Part of a small language model's weights.
Architecture: RMSNorm before each block, rotary positions, no biases in attention or MLP, untied embeddings.
Training: a variant of Muon for these matrices, 13233 steps.
Each number is 128 + 24 x the weight over its row's rms, rounded and kept within 0 to 255. Layers, rows and columns count from 0. Numbers have three digits each. The size before them is the row's rms in percent of the matrix's.

# layer 3 attention query, 320x160, rms 0.0486, rows 273-313, columns 0-159
142:159134131152147116116126126140118133138145071124111153160141087126146119121114147091161151105139178104148131131098144143081161154143052109105143147148154091129132151159160108121130128101157119077106131124092119141106122139154124106092120113093129124090124119154132098189101101120072128128119081119169122174088113080119124152148147123132159088148150116127149150164129114145112110175074149112148137114102107104123107108155145118132147132117125088136116129135130110159127116153128111
131:084084093142142129129154136113149113130106085093124108149101126117140136162161125089101112103175123111093119153145145160112133163126143092115149134124127139119163116108110120078117137101117124141113165150075110132123084117128197125126148109151160128135156157113121115150130139114124146157126117132156135122128136114138127125129153185131152149097115136130130141179117157154154152124130164160135149131101155178109143148095156078109152072120149093109138096123151101174107075135131147
143:198145126136116163123088118111140160115152161124134145084134126098119093112067177157154139132137112151099143124127102129112109129109145147141104092160108128146092114159126134152117152147137123135143123108148094090117137125082078146117108156137143126118099091115144123097101136135102125064152128114095149099161125138129128174144116073126124129127133126141133109117131134133093068105126093167115092148146123098138097143160128132091130171130099136095159139151107101089118149130164115
155:128080150142147140076141134135123149157142149108152103104158130118137123140102124129146156107150122111149142157133120113105120086157142173170129100146112132107096118173151083074131159163136124161113144137095054109137088115155142143149143119101191117156080137140126120106068096169124106128106145120141122102154132167146130145130151113152136139148111093111172134120108089096105136106104130175149129126118152119132133122153137131147121100123147135118144133147131070094133142131105159
154:104113058128115117118142112135122140143117133156129121092084136105141162099092152122097159141172094125102120137122153095139120120123115118066138156113143146096087161130084154118146146150130146118131124149130145142171156153130166112163073147139168118164120120107138149180127122118170151190112120136142136148131149115075115100139124139117145086094098167107136123157118151173102126145152117105128122121117141127140141121111114117169156124131152093126161138120135092174126111137080126
138:085141101082141101123102134148133120156156121152121142134136157135120134160135117133136096115127103151166116132130152101164110110119144141100154165078129158121130115107139136173155103143121099097151137097098114151149180138089148101116151112110112093072180103148096099114150124115165119147149126118137108126077147135140117131131115215133101168112125132132108144160154123125148152141122114143087171106137141149149140131122142091123166108114122143114101156114110140111111114135140202
174:140153116101149177121135131162142107127103116113182128113126150128126134150125136141156139155137148137115152115129101065142144156091109106122067134102126141101119135124104092198125152136136116137137112136093136120096135153155095105166139135130075130126149130123156150160132147138118129176139122119077118146142133106174140153101148139112120076098127116164131141154100102149139124103137137083137068128156162104126136166125112120127088114139086115119132132079151156123087092135170115
154:137147156110100122095128111119113079150136122121178124118143147122126125129183105147130104165122154107163113115137138113161084129132109073119134159149130168108082127138105177145107142159159123144108146134132180138156128136165113078117155129120165133135116137123149109121123120144109100095127115083137128087124129146148129129128114123074097130073130166130128101209145126122186154142137130099125142082153117145128111099128122119127155116123120128172149110161117114119177131093134150
172:105155082160131132125115177102136138121171086084112111138093125135129119136140111128105133095098113117087146149099148095093101133132134146152155107117120133149116169150132126146145146071113087151115111148104134150127160135132094134135095151170067114137135127168095119118136166122167110146123160101143087140107150117115144167103096119141188109109133127140134126155115152188110128113079092119162140156089096122120141151129132121120096134128115161081115147147145111087141106118141125
170:144127154124124105112107128113117112098139139139156138155131152132142092152129118141154104159132082178105123137111132134125113166169175144126146116131081128096098096112104127131172095144122151160148120097120108135090107114088119144138119082129098122142106121125142149130123105113145130098142060079132098181126133130130133108135126105109112091112116115142124138155110157072105167087144110171146128111144136100180133095154123152099148090190107138107162116132133163142152155143094149
160:181115148107135146125131128140104136121078140128147171146089100125093112122123134129062143122112122154169131141158149142123102127163108058118159137139130145106130125151121120118120133123083123162118155131169170094168136170110121134130151147117136151085103072085143132097119128126123149169119156166134109135092095107114099124119171106103152135114109086135124133145145117091133105117128157174106141145105149160174110087126093073120163123119138112110128154116126107122127114105133137
169:153132129136124127137141103171121138143088133103132122127103119086114176148129145112101117105120120118095112101064121100152089126103137097122151098167137150127133134070106167139112134127105135159137148144117136106103113114134120138165134116172158107135159139121141120112104131112103109122124101139138132147138128106116179151120067147060146152136102136160130162080088105133110140078148128113151110114155150121122159154055088120066165115118154113101131148116122142106145134121121109
165:146150070079130116150117161137136117146131170172141119088126095112109141161155125113151148145098078166127138160120095169128144122115160168081075117128124142173094130142149140134112136111082144161122173122122129104128135111114102146127125147108142108152141154125153149116142168114090125187112110136115177115155170129132154152141119135144108137157123124138152070125153119158131127080143127115137138147124127138112117122122093144142130173100100124139153121125100137126157083177142152
156:104095135138078130106141135147099152091141136142139124098172128119172123161113095180119104112153115120162094115091151133141129091135139140114097141163170180111076151127131157132134137143119076045128131135142103137118140137132094171140128190148117141136129134108107146125149103125146135104129138099156106128140146149145096138129121132130115110155093128096130121081101147157134130119076132110113086136157090120147134128142131124180096126127187121101139132145148138121125102120146094
157:150121118157125179126154099092128162136086092103118186094146065106145163163118124170108151132093145122119104151092108141130108108133115137117103136122108116142129148133150141110128094170123127126150079128117119120134146131121148123117147097111072116113099115094130192158130139100125166130131143107140113145113132144086121131130138127143130133110162179113140149154156139173185140094105133127088138131134141126111183098137121144132168122151111142144085143129107109125144122120119196
030:110124110119132129089110145151132120134136130115150153147148172144106166129168120145120130146161128165138124108135124141141130095127131107141182112161179123081127094146092125180118087130113075141117101135147106130099113178121054099155106115131132140109109136141141105132146160072110121150152099109102121111105125098113110122145108129080117098119104099118093165123131080107096113138148141141098144140141166132139116122138138132135101080108159163125097116107166107163134130078100122
037:146167083149100080147115114149106126140186128067147117126123126129126143138088138165140149134122164122115164143158095097118127136111158123117159118151105145137134133101131115084150167153095135136108082126137129124119133104123171136099139149134152090117183142115131133147145124150167092162151105119107120107123130158146139124141067186071155123149120142150111100126131065130148115110124154167188129144115171150141143120127152129144153132124127123150111168118103114133124113146098119
052:139110179098147167097125141148135138114086179168133152113149156127138128114135105090145106098141117130137095116119140139109146128135092152141113171139163136110117127170094134171102105150166122126115145116124119110155109154137075109157117091124146174144093134162118116158109128096083143095127117128153160143119121092094120130144193057162095121120117112155151170137139167132113156128141149109085093107106114102124150131131122109155104126127126152122134103162142123133141144101133083
064:144138136137152120135100079109158117106112093156102126188159122167160096105104170162157139121122115150149121108074151128116159093168114116123097139142124123146142131126133139098107130149074111140143146116124131150133128129185109091091149133141079145131110143114195141118140132143107101131136154102131119132132150071115100088093139095122154123134153080102144144097155157161142124127113089134162135108105116136145114159123115147142113092107114134143116106115179123103156161150159140
075:118130125121179114149118130113182137143126094166121129172130131151118095096111144163163143137131119148159146075098166133118129102162095102148100137141135134156135156114147161062118119123097117125127162115112126157118135142201104075117146132159100144117119121100173098111129115132068110137148127091123137139151136086107121084079125109127131126131163101120134114120149168150132130128127116113179122123101135129134094146134110160095124104128130150138117109123184132105145170132165124
094:122146117126184133143114123115162124144115110181116132165131125133137074090138146151153138140143132129166156098101150136105136108166118106162087145158149130162135149141137152067100121142090105136125134132098150140136148138194083077117119153139096160125086120103174128108133128137082120134146129089122151133134125073098110096097129103117118125152157093142124138093142168146133139148139133114157123126101134115134095149142098146115115103106133160133117107135182144093165166133150111
038:137104097143161114157127151103100123114062118149124117169107113142136128140176103140147115156126123120155114111094131117106147107149110127145131155141134143138146152133158131078110122147110120135156122097117146130137150170171116087134135127144116110144055094117171128136144172126112098124119122079134115157144145076082117101139138088109146109162128108105122169072143134170091116151151150115124145116134117146114087117135113147133106105112142115139122102115146143104163178138197111
055:119140151111077149106126089158107132109169157093130120102129138111139142161076107112108164135138140135084091163169125120144125131107157134102136125128084116122133088111137092168159164134162140123136115140133110150106107141067160165097143112113124108104182119142087126141130098131135165129132167204120151117150138171143132149117118172141147112120113159134142113152121123100129137106112099128112124106166131109137157124120160114156120130131114138102165169110114129145075095155095140
066:130109139114134114142139115126138144145107124184122134162109129131106093095161144171141146168144139121202117080116133118114132141151106093151084122118169127152131129136122131094126133118095108129100138137133126127115158130142126096129134157132124191151107107104181090065115130097126093145155164068153090118101126101139107093122109121114093117125152072125107131118146177116130123144168137071167144145084119134119133143130115101113152123127152122122108113149158166127121143136106138
095:123103115151136124152129149111121141143082094172122125156112125133139108134175123162127137174152150122172130083096124124120115132142098094151087129118135142123145142133137142088118119125102110098103132154121142139129167137150132105141154155136119153139110114127156116107138184115139072162139159044166074127125151092129124131126119109099094118146149061145107137095126160135122109157162169115153158120115095166126087113144099127110140126142156102150083107140134148115162153135128132
039:136133125156123139087121142131149118101121145103181129080113126133157178148118112113127130120121133133075120161145096152125120117092155148081162142129115138122122109137099112123138122139139117131134118162115107060137140123151116137144152117127170063157137121152136150175147139120130114140126087114140122154154180115121142164155123131147134138167102172119160110166113110134173150113112159192129124110163125131158115148140157139127096154121079098147139111080061111128139128112144116
035:156140148131133137120103109163130126134132119173106128133132168141090114104120144126145122127140162133159124084108182161107131123153103120134100086140140117151119136111155125158155099115127134157167148107120103110097142121097135107110093126125119170137084118131159089098109093117111169083132182118142164128096075131137129114099122125158164136108172107105083130127163151128088140174168127106135129149133138178138151158126113109138131119111122132077175166175156163137109128127133137
067:123140149106101149135121087141112123130172157106138119125118138112115144128074129110151154115126129150114103174190152120142134133123144156106165113131112115145123115114114106160124163148150144129139109140135125133125094100089140150107115124124133111092182143116089143127122058151110198113110148196114171109142101163140133123103108157155130141107116178126135102162134129120124128096103080120124107131146127108113177163103171134133114116132119133114173157117145108146079097157114153
139:124150145097123144119119083161127115131166145140140120142130138109108099103085129104142146106139139134136101128173177127121135135141114134140116101141119108146123130099127125159137123136143142132160128129131113143108094120085132110113107123127111148096153144117107117112116063151103186091131166189114173115116072163137123112096117141166144131091143154110111114161156151132098135117117078078120108145138152129118179174118143135138126118112122155073166173157173127145074116141111146
043:132106113163128108150147165113150139119109092160114128147152129125162129125174123133142098139119129140143153099077077112113160145125123127150097139126130140106135150163146148124116141112124111118086135130120133137150147150160136112151135127159152127148114142133159130134129194099156070167136096066163081141123168101118132144149147100095100144154117101143124144100109144122160116136150185176130151127110113144133079086123100122140133165133148114151085086142114134100180149111161117
062:133146137122109152107120090137125130118163158104149111092137123122132145123065133086129143085128125131092109163177137129135132131099141142103151124139126110127124112108116128179129136142161141139145108123126104121146107117095131148122114114123133100110182157133094144141113062129103181112129119195092179122144121157109146118140126157165146148119109190114149107184125102108142136097082092138107108113138152098125164158109156109132126142118093153116154165123121096139091086140129132
051:107133095138112109150099107114136128122156123069146128129119094137130166149098137160121154136098157096116158129146114117137095148139150109124151109122095119138150123090151114079142184138104132147116119140138121131098140107127154142063152157135141078123176097102123119127130139195165122182154139126130109130126143153161112115142102168089132117144126153119137107106148103120138132101099110166187164131145151147127126108140133114131167134137131127159131167084086164115100159171113134
030:152094117121134122149100090116131107126131111107114108156115079147147161142087167138126135114110173096091151129106165123116145120173168149156102119130062120154145132091156126108128173131129169165135106125128095149095113108127144110089142142121131088147157146101137164125125102187169080151158134141149153154142129116134124129088089157105140153147151144148144136077136142157164117129112110122148138118112141117095125172114149112135127134137108150126071145105096150119149126153158141
045:099163119147120104129136145144112144136142150106164134080107138080111149139153094121112140156159130155149155158167101091172113177067109119126154137110137158112104122140124111144157135095143144104133113143141131107137123097068142179152128176130188125133168122119105130117134123110138128141112152157100098090105110192148157146140099185105129124138116162120084097155127123101123120119110130127134152152153135129122115101146166126114120134144133103107153166128129121151080101150105145
088:147124156072147153106128107116134110101094153149119157143146135153153122104147132116138095097114118133142068118091140144114149087147106159130110138138138103125115134161096128135103096149139100143132145093143126120132119156145066121144149099115116166135060130163152124164130132114093137096131115139146155161141137090088095126121188050150127104125118094137162178130118158136107142122137122121091118105106119090134168149114126132159106121114126142121119082150151134127162139102124100
094:148112149089157144106123115096153110093101140161102149156153140168151123101111167127155084076112103125122094110082158155110158092157092143126109146147144113147120136164095136132113112147131103127132152074124120133149110146164088112138138088135096145132075142143166131161122125119080136102137114126141157156141122090087097113131188056141129118123127106117160169101126149151111145130117100123122123098111129113120137131120132146143118124109113145139117088134171130113159160106147107
088:129119144097167158127104133106174115106103121135096131163156126175136126110122144146164112094116099156135110124081173145118145080166110138137121155142140126143115134153125148103107108153109110143136167081120138147133118152187079106123150099133100143133079133119159131143143139116077126136127101141135142160153135090078093091125169074142132112127129113120160161098138148156118128121126099138128116088115109087122112151120124145146119103114104150142129085120175137104160177126154097
035:129072120126088118150085155133134137119156158065105127112126138131091147147127114106123127126127125163129118163116129139145142088130161148114211085119124145123152134124173119114144122113112105157122160137114130131067134147120164135099167143117122076102144116158099106152172105100091119114129146167090123094123130136149102119115092172119160130132090140108139126131120126116100107103141147176145124135164120120099161121134173129133156128147109115161160176098104105128137114151101126
060:136137141119129110139115118123123140158124109188144135157117132111100081102143135162154153171162146111156102105154145120117130155157089090153086089115136147145126136094125113122125131124113136107123136170132130155117130124109141098132126155128110181134141120079150101070126102138114124109128184114136111119084074124164119102102101142135104123115174096114084120135154178128095119141155123049146150156106116145107129138135129133109139113123146128104120160165162162136105142139101170
097:134105108170142105139140175097130134128089106131119129120129123143140142138169130140130104130117114116123159120082085136118131113119135128119143145122135145096131151157131138090109118120112110124116134126127146110162150141180119129146136140135130103160088114141153134149145189108147076148123092064129093138134172086104134144148144101102107137159103107132143148096099122137149115133138184181130145121124115134141067102128101151114122149146129099180083076107097119105190152099158115
099:131097102158137119136134175100131138121076102132105135133121122143137146155168115146118111152119119124146153111076102145122120109131126118132132150122139145108139147147125142072111113130104105117118130126122144110135158137184113124135145144132131109147084095145149135142149192106136078150135104069149084141149184081109132134135131101092119117166123081144141142079101131144137120136143172165144149112135111154141078089138109136115135113140139099172098100100103130109188158109152106